Each number is 500 + 40 x the weight over its row's rms, rounded and kept within 0 to 999. Layers, rows and columns count from 0. Numbers have three digits each. The size before them is the row's rms in percent of the matrix's.

# up: layer 4 MLP up, 512x128, rms 0.163, rows 396-495, columns 64-127
# down: layer 4 MLP down (transposed), 512x128, rms 0.142, rows 396-495, columns 64-127
up396 095:507491432520425545484504525471548525507506507530517442414405512478497493483514463563508552538500495565476521527482490494478520455428537504446553457460432495496531503440509503504477481528478473
down396 105:560606452465476513508535527520424473508436478508564483449518468522482516511452448494526461568475540526539546442512486551469526505500467502538501483551417543502501483508507507448512523484514449
up397 099:561444476525484470570557491541483507441517574568495533540526474485502526459440519489480531522472527458522465476522544484501474344490481468538489529421455468574444467489498481493473490456460494
down397 116:514488494525457455512527500513426491510492521529460518478488548512472497544465487514533518511541492508524478557536492522475433571491459553502474456527507492539532542478445510465508434487563541
up398 097:539440471491559555489511510507496521470539546503514428488555504480493477543516366530529522559485446496554510530497572510634424490468483543526509510538501525496413444506480499475519523499499480
down398 095:514485494489487430537559559511468523491492543482471559531542508532513472449493443481446561477465470504493429480565466514533530512494520459515515481488478478480600472524495540425504524590477501
up399 096:485484518486499544453456479443511495430563531491538475456518476475510543456452542473551498457487456485502501486414442484446458519527621476493499522503492449507497441449458465461501461524494466
down399 079:473522470514606458496449533479536499509513542489559491474582475460499508529451506502500514543558465426531479549475506499480500473481550513455521547453514467482470449496493469511499499507504477
up400 071:542554463457492486473455489448491459541502531513497535557486494440506413505537498528542446547543537497547521481488504451520483521483492564418532539448471488451534462537529533514503446448532546
down400 057:540511478533571483489432479584494501526461535459539516501411483434511515472469558515492468499591536492471535551523452551419467420478487464552443475501487539491542524462438463477429515494489418
up401 103:500496490461469478451495558577491485505555516477455452492468484433516506481522469477541475484467522475427452500414475514423444568471519572484528519448470479505478510442453480498572470487536530
down401 124:493543407513508495458516557468554466519522445476511512468571529455525512586502480537404480520460558503443573542469409500509505515442454557552500415491526439534418517488537457446493555459498496
up402 099:584574477510497495484558465511554528450512482507449512483480491526482567498497454475487424453487441419588461512502512432490457546553531498583458464449548421508463501527485489462553515442494423
down402 089:502515517475477473490467548495422572480612507491461464510564443577598508464494509498529505521480551515490488473513487485466520475444421516400535460426478559459486549548552483459523530490501504
up403 099:523515542455515469500553510504532598449532478492492365556504520500521521511523420530496351476479545487493475450540483518577547553495473538475391479427501458520471404532505546492504519492492478
down403 091:549475561525458413521483481520416387536555479478471489517531536533510480485537519514472542446560546455529449472527460447486522533540506493555446484427488514446470463480503500515527469470414492
up404 090:544482486513542514489473467484473614508531499558542523426519500473500398514515536494478524492479513508472498549524475430530564538526538489397493520520578414504447534499509503552490470503585472
down404 103:533450488499544452568474479428506468461518390523494470545482543497501496517552480446523488492526456458521486491471494459524447495548500433526520465440504539506489481462454469505529500514419486
up405 105:394432455439499460464505509481517508519513483546483501534528451473461483509392501544430497534592515507502520565504561515511520471450478501514462585520461544497520541510504460519483510507542509
down405 102:504487523424508521478482549478504506514528487417451544492505539468484529494456451469463453538517496408513547535466530514573537495476476508489512523454469463516495561540546559481522436479560525
up406 109:489529427536520482476523479502455466507452531528554419519526470504493552463426518490541484525522528535488503529492495564470509506433488498443529458474526515533506543518413573509427568448463451
down406 088:464459547596589498399459463566477495565526483470451535491450461527425494466528460528575522474513520541489499472508416469499517548493499454482477559522482485481506478472512495508527467489515572
up407 113:498479473538513464546384535478477491505486559543531506558576554536500437513538537541532462452517484569432487447485542424514548482489428525467546539531517541507476556451516474512499474460561524
down407 113:534562468545485508552494471531426471508453544515511510524478524471489515444516560542461512529411573617518577469489503481571479489488477498397492498489535487498502481454517509481464479516566571
up408 096:464519545462510530427488558462533513491502444496516483577504527525515564507516522522516460456499521503518507535501540523500428529472440498432494521522517499497481441394417497517484495494459412
down408 096:528508553514527456551496482503554503506521542470546476566491502545464479499482542464472536504511491460476466588546530496502460448486463453534499476513469476446520532512461534486608478462517449
up409 112:466490532510507515476450519462516506475530390492482454550514452543533501504419460466463497579506504455475547439493434445483505461527482523453494560413489496462516478508504476501501514540440496
down409 110:534501487593478532421609446493498506475467548502469470453461502478479515449439479491516489439462492473444477497574496575493530447565503436466520456499481477536562470520497482469448520497544487
up410 082:466489472503513470518490504479546561512446553499494496465453486510504586526572485488496572503459415483496551479542472445526431510403539478507598475538561451458536484556477504512519569494568543
down410 106:533528489447540527453525498553501390553529563573484557514528483470540460529497541478490483538492542479548516532484559547457595500522543445487508488513469554502466463425482450520536495548493528
up411 089:517436428448495496511516494460496492530468605552528508482523540533513463500543539558502468529530449482556494480551482509494479573521505478482435493570549447523467560500403612535505497478498410
down411 077:578507468531466528462526445615472544490527531433517502469554459456542590450462516476508463566433514587426516481524410479543529508481488472474503473537507530505505490494544528430494548507544541
up412 107:495509496485509516532520543487476494502498454504502527464521433481480437495480535531476477563428431478488565439508508508583580490458536564534560562500503499471462414482487469474449494513519479
down412 110:484511490470522492484450483575501444545507481505493461542446484439573559563487516427488447472486458520488517495468517505517540605524493491425451470446563479434493477447548467467497526574458422
up413 090:507509523528508451461425531505490520495476523522514478506579492483490529507508557538389415461548464506495441456552591521386463472466488520456520545428490430491478489452519537495469516420513519
down413 093:535504551497517493545533441559425516524451394465550493517438478523566445443444544450531545547406485502394522524541420479520540515533491496488525468517512451446464468496467466480552519558524514
up414 095:495436549530531516535551570482490537496555474525569555487447446569466519455461499519489485484420346511507523527427469532504437495525517508467528534487509496522447455479436462525514545473545516
down414 096:501518556554537562503470511474469447470437465524603519504531514528469492534455568540570484510452480483493530499495423548420476530496508544588513526521532472550512507550535440513530504470545449
up415 098:485515557492457504477518474523513502501492539435477486578513453517443545472551541521482446540488581509446461513495434470492495580523545450477530484472497502550429493440513515481535533511543496
down415 100:464533518456462530498440615551553461481567450476447513547515595446440487506506432516446499477590434485483531507534560534445492581480517486471544531506491461527525440420521540554473469452499494
up416 103:504530532532450548479508545527467502434517540507513570506517502566530486537503497513535488527513515472509451435494437417463405524458523446475506496457438490481547501533580552580536428572528438
down416 100:536497482520505476482571501549460586566459492580569540451497449512480512464462489515543469600485535514522542547477452527549548461450501508495523506496542461461489515510487558460500488478457556
up417 109:529516531429504503497566495575490549383470497504476482468503494551474523506473544519480490517475526460471532515424459568528474498525550590518463547514492584559446443473495439541506534550507521
down417 101:516441500518472448506493416543438425545495499542490508441553539489517563572558549498552483501467505538584511488534551555475491533540520484435439442533504505509481531520521491446512480454540488
up418 094:467492504415472475530533533529516510521514470539539534516469419417470432542496527473480498477561559534549487460528462529507505461511521554488558492539491518512541454546517520541452518513553487
down418 101:440473510472514496494435471506515495553502413444484489472544427498512622504509433466472466541454494541505480586546484442510515495491503507494553468419518520521435458479482437555507577478511446
up419 079:565415419428519457466514505524511524466483504493489429468582558516498513476484465512452540442500542548506540544479547432503501515499469487488505474456520519482554507435494455522581460454512486
down419 101:412526585607502450546449555436456463532504460479469537484476453480426456481516475490468452488451492547481450524558418564450532507558530547505494482515500503475471538540496556430504526499493515
up420 103:480527477519524574490401519433491482511495487531487482524496483506508568514498521495446591550549429507464538617471449496474412473497522458508565614468539457449532519513483477488562402518532478
down420 095:469445539519452468480483491519517469493454423585467478520400488562474465536522426465478493442560527525533512443551547487435595474462527500492510538463484472497435469545513495518533515484468488
up421 097:515447505479483494489475486467470505550460430542498563468444499468474458542525584536463478530474459464417476444463512510597444503463500564518389494460489455608432484541559534553487530528512481
down421 100:539489473448524547508516551542543529467529551472524460605559499508530580444479461541472506518451515514614552469493482524506561573484443525542587514534514558425489500478434391507472481457479454
up422 095:524461517522499528463531456473464488511449518455518505539542515388542550559539495494408475507572524501516544575580502498569522482528483409532462478552528432478532569479483520534563512482542448
down422 094:518554449434478512508416588498494436498477520469499488513471495472511544494481482482525533509435422491535461473501536519540451528532442518449463456456477533483472599465586504530485448551463476
up423 082:482444546440531563538573507548514537523474495480517594503557484481564488490521507548435474544542491440474517447429488559511511479546496455493415507530501476532492469513414513517470494455543446
down423 097:471552541523530482491554515489505466504466464556520486469459513578476420516445507535478477514423597503459449489438416474477574508469471537565495470552527480598476475496456480464491515470505517
up424 102:525460459497522539556456479475514531494438572460461488555471482483437488492497519464521564450573497493460511481469482470455538529440513459538506496472450484481496560496508485543592522494563359
down424 090:477416491522426454523469552461650480517482487573514508515525468419492535466496404476499504493577512529473464540483571448419514502525504522510518506459419481474506431506475465510476490430556564
up425 091:502531530534494514478553493549460467532542511491500499511528486478504510492473600514434493489546417455487517512436579524461481508559520469464534544545503461497514491461490554504505504459444508
down425 114:461455554495457469479556541472401442493485506468542544497471567551479402472508584487504519499480517525463500473479417500494570502466478542563536484551538485491424466497489509465467438518576490
up426 110:499428526474484510447513542565439564586458429476433479488447474463517512418456516488516624526502512510456514438476481446549530540539495514490495492551453464490548540489461488523499538536544539
down426 122:534539513502537455521430505560477454501479515488539504532500476450492495523490451501460476476573495508509526472462571528498544557461514512506547522433507502525510496565493510480474476483479486
up427 110:499490492443407522509491563443572560441571491568503499495533504521444487572553494478454484517497455567495480480533530514542434523556478457500511453451503535486558480432489523523454471498528555
down427 103:474460495458463483514452519496563415531542524425513469500439502459568501532547466510470457550486453524518454538485484485457537550514458425413468595452483494532441430430520501465538465441452522
up428 099:540568465502463544527510582512507524535432456524488556465462559480468531430509489541508536491487432452504480475546536488483349433453509521501504531500552496466501562518505463529526541448508503
down428 113:483524512509481539543552479520441463445499456477426473532526470530500478525559482528476460493503471535472606499521536509491569452517470543511486560485414495587503492547523545444470431513497524
up429 095:447490522474484456453503502486480511453471462505521554531505470541480529493527455504506558486469576495484548471498456493595360540497567548568554519494461525451513480528515479500571582435533494
down429 093:520569472522467540453521465487441586557499429489526557531516567425491505566492509532526455424457491469483481552473549526524523478487472473568445423474522496522523473473546491496476494493486526
up430 099:560543422522514591441502569514497484525515562474482502470466513520551483446475493513566534493535476479498493560456516469534481510526538482545548473515463528482479509512495493474494558523542459
down430 097:496483473500467523512516528519503494460516433449496407507500505434483508512496504525505518512508540497481569493492546448485400426483438392429465511502528501520518550482461521493538422494551515
up431 103:485531534491542430541429490440506495504494516463526495522471526470514519494501540510485532431598415468457498499456498496453499566503447468530508526487496439455462537457570553538514540565550487
down431 065:495458578542486503482423477509554530452455537553489513489514483524593468486504506497530547508523511511522549436554502541519459442515489483510528531545411623451498554534581453483506483562479509
up432 103:492465417429555527495507578442502595463467547517504501487541476506458507574606489470442509527587506528447486528491514550504428463468502439548535489499466517559546452517515548474488542586510460
down432 103:480484563481523476466468446549480520555495515465512530499499525471621553465449464536531532465409480454545542448539555554527568503541559508448498486496522457442535471483457445515463480511505489
up433 096:517501491536558551475566428571446451568450468522453501528499523518529494511511588524508476465505533492528452556449465434478521484519535558461403539520478497538504443547485507505402542539491475
down433 113:440458472537547478501469562495510502448482477449488456545552445491512469462496465458457520538492541452443464584525466505549498490559527567469425478445483449453509496468494486503534456506484524
up434 129:469529518569477497518457519479485494452607491483502469484382492457520522492538498484566553447579467474572564440518484514535433472481528485513558521462514552513484535472515563532497532513454441
down434 119:514520510559472492502546381452433467488455531530454474503528489521449501489446506471465532526483422488510580496446429463496500532501520506468465504522557507532485513449488593527410469531480563
up435 096:402503521434401500495480464556502517471461517486446573536566507517545525539481477438430530487416524584492559531470436499472502478498483529457458602518514545532479444524501481502531473461532516
down435 108:459547371575509515583461456447530546503528552461453491486473465524525463495435514513457524479578462545456501470535545500552477507508529558467485416441442503565574519516488476495478519449524481
up436 101:492531404464563518490535523498412489453586518568490490470479379514531546497550446529494524477533533507572518485513538447516576498561470568438441503547446435468431449496492500576481548534487495
down436 116:560499463544464544517479506523487509553537505528560489506531540531491436589521565461457438574542488482518530524485496477528508491565514494566487541465487483506549449526569492574510509452522534
up437 103:504545450540489483496468501471542462498519483591569519535505532467519512546499433525507467431539444543503477515428490453522363487466506529462536443476519515425504517528437527483533525492565495
down437 104:550451509475423529485539477497481565503526452453515520487492528553443527479494551550515554559542456504507540526503532482470526443498505499507527552559478464573539510465528559478503432473492465
up438 087:483478573513503540500452559483544531479508486505531552531429497512527484440471487560509476526481433472543565480558477437574431509500569449483476506529515471486407407538446493547495498542550511
down438 088:491577486444469452560560487448575496420559514533505479540580522586480536498498430497499469575581508539445477494528524519470481524506488493445557550439479524499456535545423555494514454508509481
up439 090:520505475460508521468524529464544507502506542408489537519466542529528472529464463456424488433461514398475445479486457474510472449484616470542553493573497471490502523460578555587455507444485475
down439 087:400501529475437549439512484513438463479455356556522517531560504489572530534504488503515585539517535490459484524424463528513500544490430502466421529531533526525516512488503485471462562451538501
up440 115:545517465496495522427452557425450406429500487463519495540529467424476539508493542477475568499446477478482544583506506531467515531528506529467419480421523456465484468519505442467514489485532484
down440 110:501555416481518459486441505585467448517517460581473448466461500589490530518451519465475484473498530510516463536508516512500479577422504554445446437419506523556463489515477513541533514539519482
up441 098:587458523557469477503492461500436541491545452550467506456495500562537458481493453578472543418511507525554511477536553471534474468491573560403560542426461517506512470495495533522532469463485507
down441 106:554443558455446497517498561510425469541454486467435530491452473523502473478454491465483498452563513497512467574541483498487523443554502501518486542432529526460472558532529424503503577482445474
up442 099:490490512502524532477583494577444513449405502470514487436549522496545480521499507495517583495486539474501565523498505488513471508534482546466573565516491490498478509379456457495612466441495437
down442 096:492549443488400497502500464480496493472616486574397499500487483492554533451537467530493507503547522514524462490517449541518522525472555376515413543542478525491550479430557510517552499515533439
up443 076:502557479508535495474542505592480507427554512582527488487529463511499540484572520433511569491504492469496491568416494567483473508500551461510525558400444569487503505513568484529543500456534487
down443 085:614503464544509530465461517417512486522428496437537515500579478476491437474490508493540440534502488527467497535518502503567471457545457485534515584522509462522517478533458475540475455536558542
up444 100:471510487515499492528447579516520509493476524553524493452524541557497541527539530464479550492416450506527487494498469480445514548516533500471553484470497490501474504460458484433480538472429469
down444 090:409479523510500505501594491529572546551489532439503522406524500442591531458538512555522478520497517511539543496424557525536528529547540465511515491475506567496509496513468490486496549533560469
up445 098:564548508524471461534510450516521535483564489526493454537582488535494503420454610468528500479461509527512542532481495539492545554478512486441533462557498553455483501446449506450530459511514462
down445 104:492567514510496464518485502525453472421489504472463477433442459506523433517449544458523493552486408565489550398573564497505452524433486440515527519498534453570409558508495542556490519460499447
up446 106:485498444514499437447515508466470473427487452543500501489549482542532530545483566446443524454527479531574456544464498464465474374493528574506440456471477441481470494420496458531578441448492469
down446 106:544481479519437524520481529453502485445529525538486430461496486474573495515509512555512498444416480515542513501455521466476514491515551456465490430452536511436485460518525411546525456472574465
up447 083:435501471440502436530497561544517512513491469465447502542500484513500551470544493487542465456545581541463463519514464473528517522517497570456548465530449489497493489503541522506503529540432500
down447 090:463443542579497495518554491411424501491461507533518557495550481475522438539505554476441550472454509455493496494477490523485446480498430426476500552492501515535437562458509445516502436459580494
up448 116:564554477453463504437511468535460481547527483481510470538452468502538516512540548530465484540454501476471571512460538543465507501516554593521484437485489585427464538476524488541523544517545561
down448 105:545471512565456435506488516531534454480539494413477523501403498544485521429453535536543523521504534551443580523480490467473457448528510546482461474501477436526536459507507515597441514517581535
up449 086:507541477458404501539496523499484540519537528511529460493500415435534527513465514477500509464612526526486506483510515409485499436542482459467496568518474450505551516481496639561483519551462481
down449 087:427550599511486428510544475527516491511484495461550514518501545534423450482496493512503492460474517502492535489524564563509526612507449555525511510466486546474489469497526474506477442471541523
up450 077:479463503437432417502461480492511504544512493531447545536518438477510467525583456554456451392460493485535493420454528445494498475481517477532484544506461500506469449533479447551494513477436474
down450 095:499542426512543489489464513530501459534484519525485471496513588523539504530514482455527549586442489499503520627465474542572489488441497414541533469472483478479538536479502536457517510485457542
up451 105:476395476570533486503490502541470530532477550508567485427494499496501493556512439527542532518549462431451524460532493459513516540415499547442549487489508496476448522439465529498576463496497475
down451 096:537522523544511463450557460565519382491518536449460501530517442509528505527468505550542466443588524512552481485504510555486470458488521456522569539550492517499497514523451484518519510504477482
up452 103:471600482519511531476526533556417466494486523497507461520521486546539475445489495505506508430478515457509565496499557495517499544534521517486523560520480556588474475584540513544594472506537525
down452 122:551430524537527499476531504493464563474430566549564534514520537474502472520542450582516525497508503530483451454442471501521485505488509479475527560479482539505446580487557510574541398462504550
up453 078:518456462573465474507506522472440469534495511531455543485467462470524529540522512514480427545497482481473517514485533496522482544522463477476396495521518526455429540456495532455543531533509525
down453 090:505532542496513521533501467509485502468461496498562443481551548537507456498505492508460554552502509469554444488484441532530486481515488510596558522466425495543529470479464448541461508515453507
up454 120:461452561441480559531527501510470521486508498490477523461527479453449486461497495537513466462506524491491460486496433481481460552504492505447554515547446507522562496513508495470477561509508500
down454 117:507481470493451568460494450552489502552439456477542515572511500503529484567477515398466523464501497474526490381511438563460500477439524515495525542479526526519509458471505479486538523514385524
up455 100:506469503440495533484546433585453547429532420474540505510530483505531515477489501507486454486418474539507559532456527433467541544462570542526461543477531546442582561537511411488525492449540509
down455 103:555547565444515506517518559454516526504521444524467552454518508477516497510491611443535537539455441509541549526446466486503511457483496533439606499529518561531499458513551486481510417495550490
up456 102:517507505552528556472541515535480499534475450470471511485505505517458526502541484504527512451497501413550565453498434447461507486398564501448575484508458548453405492486524450550571549500388495
down456 091:501560520484547477481503535486532536519423539525509477487478522517529565500511505534516491492559502516489454551428485478562507543454469487534522488512531459590494538467464520486531451590389471
up457 109:555449512476514597442475485475499526493453490546530502499644551525550455527429499511453456489480453492512473456456500545498545554472497452509418589504540552597507478454506456447499479464559541
down457 096:507527537535563515480478506453560501489532490497499535510523457513545421516514514502481461458557538527508550518581466586514520478511545495516519468525527463614542476402402462520539503543467445
up458 073:475537475541527459486553509483498571576478514485539448493487472432471476433455517485516461465566558477452418501504563483541536508494464493469457563474531577499525542468507609578519484515502453
down458 094:491485563515463542523515482517480443571433523529576478510586512500512516594513479473545530573445469610523468531526450501540487617468542528463552500489487469486578505530519528460468498468541556
up459 101:476469528500508547530477542481495534513552519493463425491463408468554492514444594547468567487499521517435536508508444494580530510471526478514463526527601566446456537507536459472493518517443536
down459 103:497518522589490576508476495479576461525439540539530500480455528435450511541511432488474526545532478548500569526505508491470480546449472548544529428454462460507438497475557513475436422508503463
up460 088:494538453521537459517485594486564617471498504503555514485392494498488603461442457566508516510456423540456533422513549464516512474485521581523562459451498553506443452525455447494502539524541531
down460 107:531489497526559536487509497476506528505483432454476469538464442519553490504450493507572513489519479496505509425543542508516492516522514476463534505514474479420581448559513533477431486511561487
up461 081:539468428570561583562509582522499525408532517502608550468516530483541543557548495534510497541527443473489521527455464574457556510558499482479465493484511507540567431460464500454514498500457465
down461 092:445480534439457489466560480481494477485538476548508487522454510522449434514500570471463537557449480489537447450474505537474403503600544426543524430467463430508509566485482486518489445452470578
up462 107:460523431486520478527463543508494478457521521530486493614482567516522540515501528495547504482572443441542509482549406499561487505507547451477430432560472512509500460403497466520540458503511423
down462 111:507516529571505458525550499473510506529506570540442515487548529463418507434494448537471474513475556526378454508495544495470456454493564449516498517505502492550471492485485448489522491399410552
up463 088:460525473481445486495535475548513468489531630560468498514503518463506499568449520443416519402542551515569536552472500447530473519519484492441522521466504465506514513416541559558526531440475524
down463 106:512552476604530562533507503486461569521477437488512468521558458547469491473543503530613523538436432498483493486501422487471507502498556548574521482538419500531433467530499456486519493537542517
up464 090:556415545476475482547543470488524515547452529538509534442493466460485523502497529521500436428555551534445495509514454497506465492514514476411466504535491452537569545560522436581559500445516407
down464 095:499491453549453548496493488531525509438516561489500456548463505530531479475563419556541491504478457594510410428475505546481513448489444481500533511505470500480604494482462494449480481473534485
up465 104:522439520467435457422489449515415557503526456528493486531411500504528547475550516434381454441479553466491513407477503517554530469483466523510421515513539418475505528474563488552520534447466440
down465 091:566492515516559541541497523509497526504487473428532518539452507495550490445479469486520511501507420600499569460508478487510458456472595507505534422505432473460492557531536441550494512466462453
up466 110:487466500535527443450471490502535469490434481492548510439518528466498490504576475496469571492433495520480548551525557467553498516443502539465524585515555572545514504488472509580614553536489523
down466 123:475537458505477489549581564463483547509398536536597456487462473463492443525509440484482500463564572477533515420521453505418533530490507575459475508512522525477482478500480412471475467537500519
up467 143:536538434491523528514441470550526511459506515585427475477543469518515513510467426521412544472557500420522471475485535515514470518587546513490459527469541522496472482489467542557573523497548532
down467 170:539491456552514531525438534516519514448439527611500473443491533453496529543486457561463523521514465526513386487487520473485509497539528546478493499481526472499607493423515499514511536466524490
up468 094:486490599482472451544468519489466506504496519574472506517485543492459503518562566536542443544486473561589480496524507511454502503488495496479393496543484487485501544443438500512410504431487542
down468 095:558559470572489494443489482456526505510553540436499496492492457545474503443441451527477612453520505552415459513542538490521533447467475487435523516515575492530560482540473522510512531507452529
up469 101:438467546613507527516541493589398506495491578557538497460534497488551489502499433556525524575488501618449508556453483477523501512491455478505519563480541538480455526437488502497536523498484449
down469 092:518470536493493538529468554469458485541501493472573504490473544482478470456445506421511487456507467457563581553476434523507482486558549482488507464567479487501571499497474533481517521431508522
up470 096:509442485507520457400490497521493564565461512433558485542549527498509477467468507477496542487446508453481458488413497412518431478529403531499476488509508599469522580511544534484496528469591529
down470 089:496502477540449501462545509450447438435565476482500510448571506472487415532555534548473498484573522476454538522551463474466549488518511513463496463509529579582420524490456431437557538526502441
up471 106:418524460521510535486506506469430449408508573488482551502496453447457520535533530507484531574508485473532526497473499590441420500470514504490504468566580557452521548551543482443499485498489489
down471 095:467512585507453443483462499550528524535512540499474452543454478519570559459482485494533483522525425547529479545435502520517427491412513586531451460483505541555503478482461547555518511509562494
up472 102:524528535555520535485528490450515515466554469491459511544506589527539550404502486466558540511535413563522510500464517492546438454462476507485543504465467515481516471577485527466557510552579532
down472 103:558472499494555511554466508479495526521509441545528548496504532451451497556533615506470522492458532452544540559516550517465524605464530497529511523517552460523537519486478493466395478562487544
up473 101:467490511493449559496520504465520545463517594478489503527530492482458510419534518546543493416503484516452494530529489550500429563496502517527470449522446446536488437516483472496452391501521496
down473 096:492474499569527454519518549526531477600399513544471506502438527475489522503477507494465523484496432494486507444451522469456460464494490474446503551567530558535500583514493443598565471520481469
up474 097:489494462491535529502479536483462503608572498515510433483467466430443447549470497492527458571491459456504565571523526497542506548498521494512458446550430466451477481503476549532476494458490421
down474 099:491497522509429508527541459514588536495496530471464474431528505571435504591476463504547556467431525494443460506445494496473520450482405418520522483466467511490560500522496449501500519489469516
up475 088:458496528520541566518514551603490563499469483529529500584477498476498561442504506563531533365539533483518504505512443423472574552522548459527509496446472488516503470524514459530507434494472453
down475 107:551520523501482592556600538566474538480496438509535491520475494497529511482521487502524512515515553479436437449509443530534551451518566492459458582552445499489537535523539474545501497490528597
up476 106:472499473481459527501569500486501506480505555472553478517477505503502508546519565494443445509561480424472494484519515464559533521466527512534509488433513534518520492491548455499582480467564454
down476 099:478438499550542451455413552541518468509502516489455503539485470467543518457499481519483510556491432480433496558525492495522412505525517511446505441524468483529468441468571567459512534456559526
up477 101:474521460438538507495521516433496442499497547524520517505473500484517514471509521501470458441497479567441486426509434451508532542493488484490504467579494411491555472513523493492522605533496430
down477 115:551526474544526495526495492501441502455480475421464452451475493475531511528490527394488485509534561491480492480467523511489516497541522586462499512500508450509469519534538330521469435483516499
up478 100:479528532475509466464501535509449528538467453485559562531513524468468529506531501444490575487480469515529452435512429436423439458483457460503456459483564419448490434453468480536434554541512504
down478 107:529555508505548455454530566535509537491455537450555380487554391422503428507483453461538492462558530510530514485469378544531469519498474526476500531499503562517487547486558551490548487489487487
up479 115:512515527506447533448507515514467504422561416577535501520478476441540410434542485446496469443456543515476524507469539454534501541499546483433477449537485514468506503479443514527470505481466534
down479 134:506551469540508495498421487545449497472496455500592516557509439440505481494548498453514463464490545518496520417512552550542554470489566478496484475494492521484526537564507448547491560474499477
up480 105:485512535488521588512530599488478576467549524527518402519460455525461558447477426590552499499517480506454494519516523468511548554538479541515577510544546489471528502520482525513469474503494573
down480 110:472525420543472458455482508433542507409556409436508561497531543526440449512520547520472513522477480406442462434502493516513520494507467452489385527477517520492528470478480449472416528512487473
up481 086:432472452442506489475422505571546527521501541499423443569498454505498512546637526486509517487511506446457511457512522467515550492451484509471546469532547511428501513469550495482550495548500475
down481 102:523543501509501502613534494505413401490504466508470488477492487498450371578535527587486532483480483413420496478503507512562506519449526430489472481455442497525546454460485455517435485564524492
up482 102:497480456535505502496481537440439484520421520490451478485511552533536580491516418502433536528542515470494427561462546423568443545524496577503523473434521535498424456508497483541486574488483496
down482 100:540512487472445540452587479518443475489549543536531483513525445464481536498500511467467506588492444437528495436460481510519486423530466415473465488453468463473539476528503538505487464477506533
up483 103:498474436509538524452526568432523526491486551564502469472418469518539517543498545553456499484565457499510536552537548460503497434542513449516451518441476409415461473497454570498515474491515445
down483 093:523504560444440513497505468562531479544547466439522538440562498524513509489515431436491444543497584491506468513476494480558478531538552473502553550597546532575602512490483548464500536563510532
up484 099:531546473571444499540451450468524495496520480463483501493532516487470486522481476536495558424534443520480530515560541458563459563416531562508581465557504520498500529502562504499497500476487439
down484 103:538507522476465489482487433545475506498539456506494532481452547488511497536471503506449525455442486546532523469478538519497559559479514473485506539477527459539509453452491456481470472457490509
up485 107:567508546523535500477520538539468534541526461507499471453514543457534483486530489470441480479511540457431510544536541489494531441477518498512455551539446502529539455542557484504534549421523528
down485 104:540591454563466567512497485550519498492470528490474508437552586524496494402454590518564482540517486537478487519471486430524417502531526487529446460504508521521495549513485555507544419491555472
up486 096:393527510463500510504495470501539470499432540504501493475537501539513577527541583480555423511492516458601512559493499446478468490487461541531447532456508513452460513486507467558465501479488482
down486 096:455539494492485514445507489515527515522487516458445449441424495509485565518476475479490511429492456580426534620459514489475459467563457510454483488484488477471506549538477514471524482513514496
up487 102:448462448476558474515491635512500526531452510480499477507549489482502486504534464522481508550543489501465488468528566567467490452498482498500575450444494532432517471503493521471455517504524508
down487 105:545532433500535457483529485463490621422484523475535456497517504527516524528502506498552517499454459511501452518497455477515429441525525515442489468557484525570555507504505496508552538517568488
up488 103:538514481516510513474467606525512453561498547486550561528520528536544529435522571429463457468474511424599457581515538457538498494558536429563481549494500473450480508499530573483503529426531529
down488 093:411563526447496505482491537456559534504433521544420481459513500475513544583414404469588519477502464537514484529488484467491409444550429461547516584453513452512469460527467522497550489474541502
up489 105:527548497487397530489462403509543568510538467502485499528528511541481549520460553545457537474521506452457494507421597534546478516506515558463534582531468450560528532537521458574507523439535489
down489 116:508567495453553534530485551528526464520485476548514479473541519478532488443520379463515504514557501496557472563502445551554572513471504433516504552459466589495502498468493505495527532513421409
up490 109:534499488492561508543438483484563522474479593569529444535485478492526543480487573446507456465607562539460498468513517562558564484449563533447445547560451489510492462521512505572578457504521574
down490 105:504513491502524515564543555461479518473487491461501500508470500425484520447559537471501511517481505518535496512604464551516511435449464470471536509526498472473401554468475501558515436488512561
up491 089:527494539507465485520503526538505534508495454470475569511457436501573488509516511429411457441480477488535531502464514468558498519487527449528453480540482420553468488527560539542481503520441506
down491 079:418431486506480487563578546400488504476461486549526549547489493461528524443556504504536551530443509474448458526460517519511470523464395430482476453553513553568465531517465541492516475506450481
up492 089:483491438463528477508495530467535522489489463516504474497527503468496472494551525514483540517396531451519515459549448518477518499484470500469514495510488494561450529499468513462487552511508447
down492 091:513474576554422502492582406501491501531453424482537483511412495521511515498466518459506506490506513590496465537514538500505377510465486508463483530525467501562557499546474557507572512500448557
up493 098:493543477505550524473467466669547517524440457562543522540503519499501523513501569529530458527520515530531461486486519451482484517544538530540537535529543535561526444510488555508489480528507438
down493 089:515466476481457489521483542514499562516481517513447531442451530534459517463567503576500460419524495536528419534592558495471495447467460471511541528476518535480556527497473479509490470481494445
up494 093:463540595514481482457500494436546446526485469563514553465497461455447550450513625522509467494486458481414498530483449489484456460491484441501470604525493512502511508509521491547474472482526518
down494 089:485545481463519543441502496500551478527511495497495510539535494521585573539545409514482483402555475481537440445582564535538478561473493454460431549461538496476536564438463548509557503519488488
up495 097:527472580490503565564510533612520561493490540499499559474449473503511482521483540429483432439529517519487498535488529507529552492500567484449470455532519514469532530481459487481528537446399415
down495 088:530498534526542549554458501510494541465536523556487474595554532580553450473399527522526498439454528510500503458493503512496562520498484524457488498457509475523552507551516478489513438524439442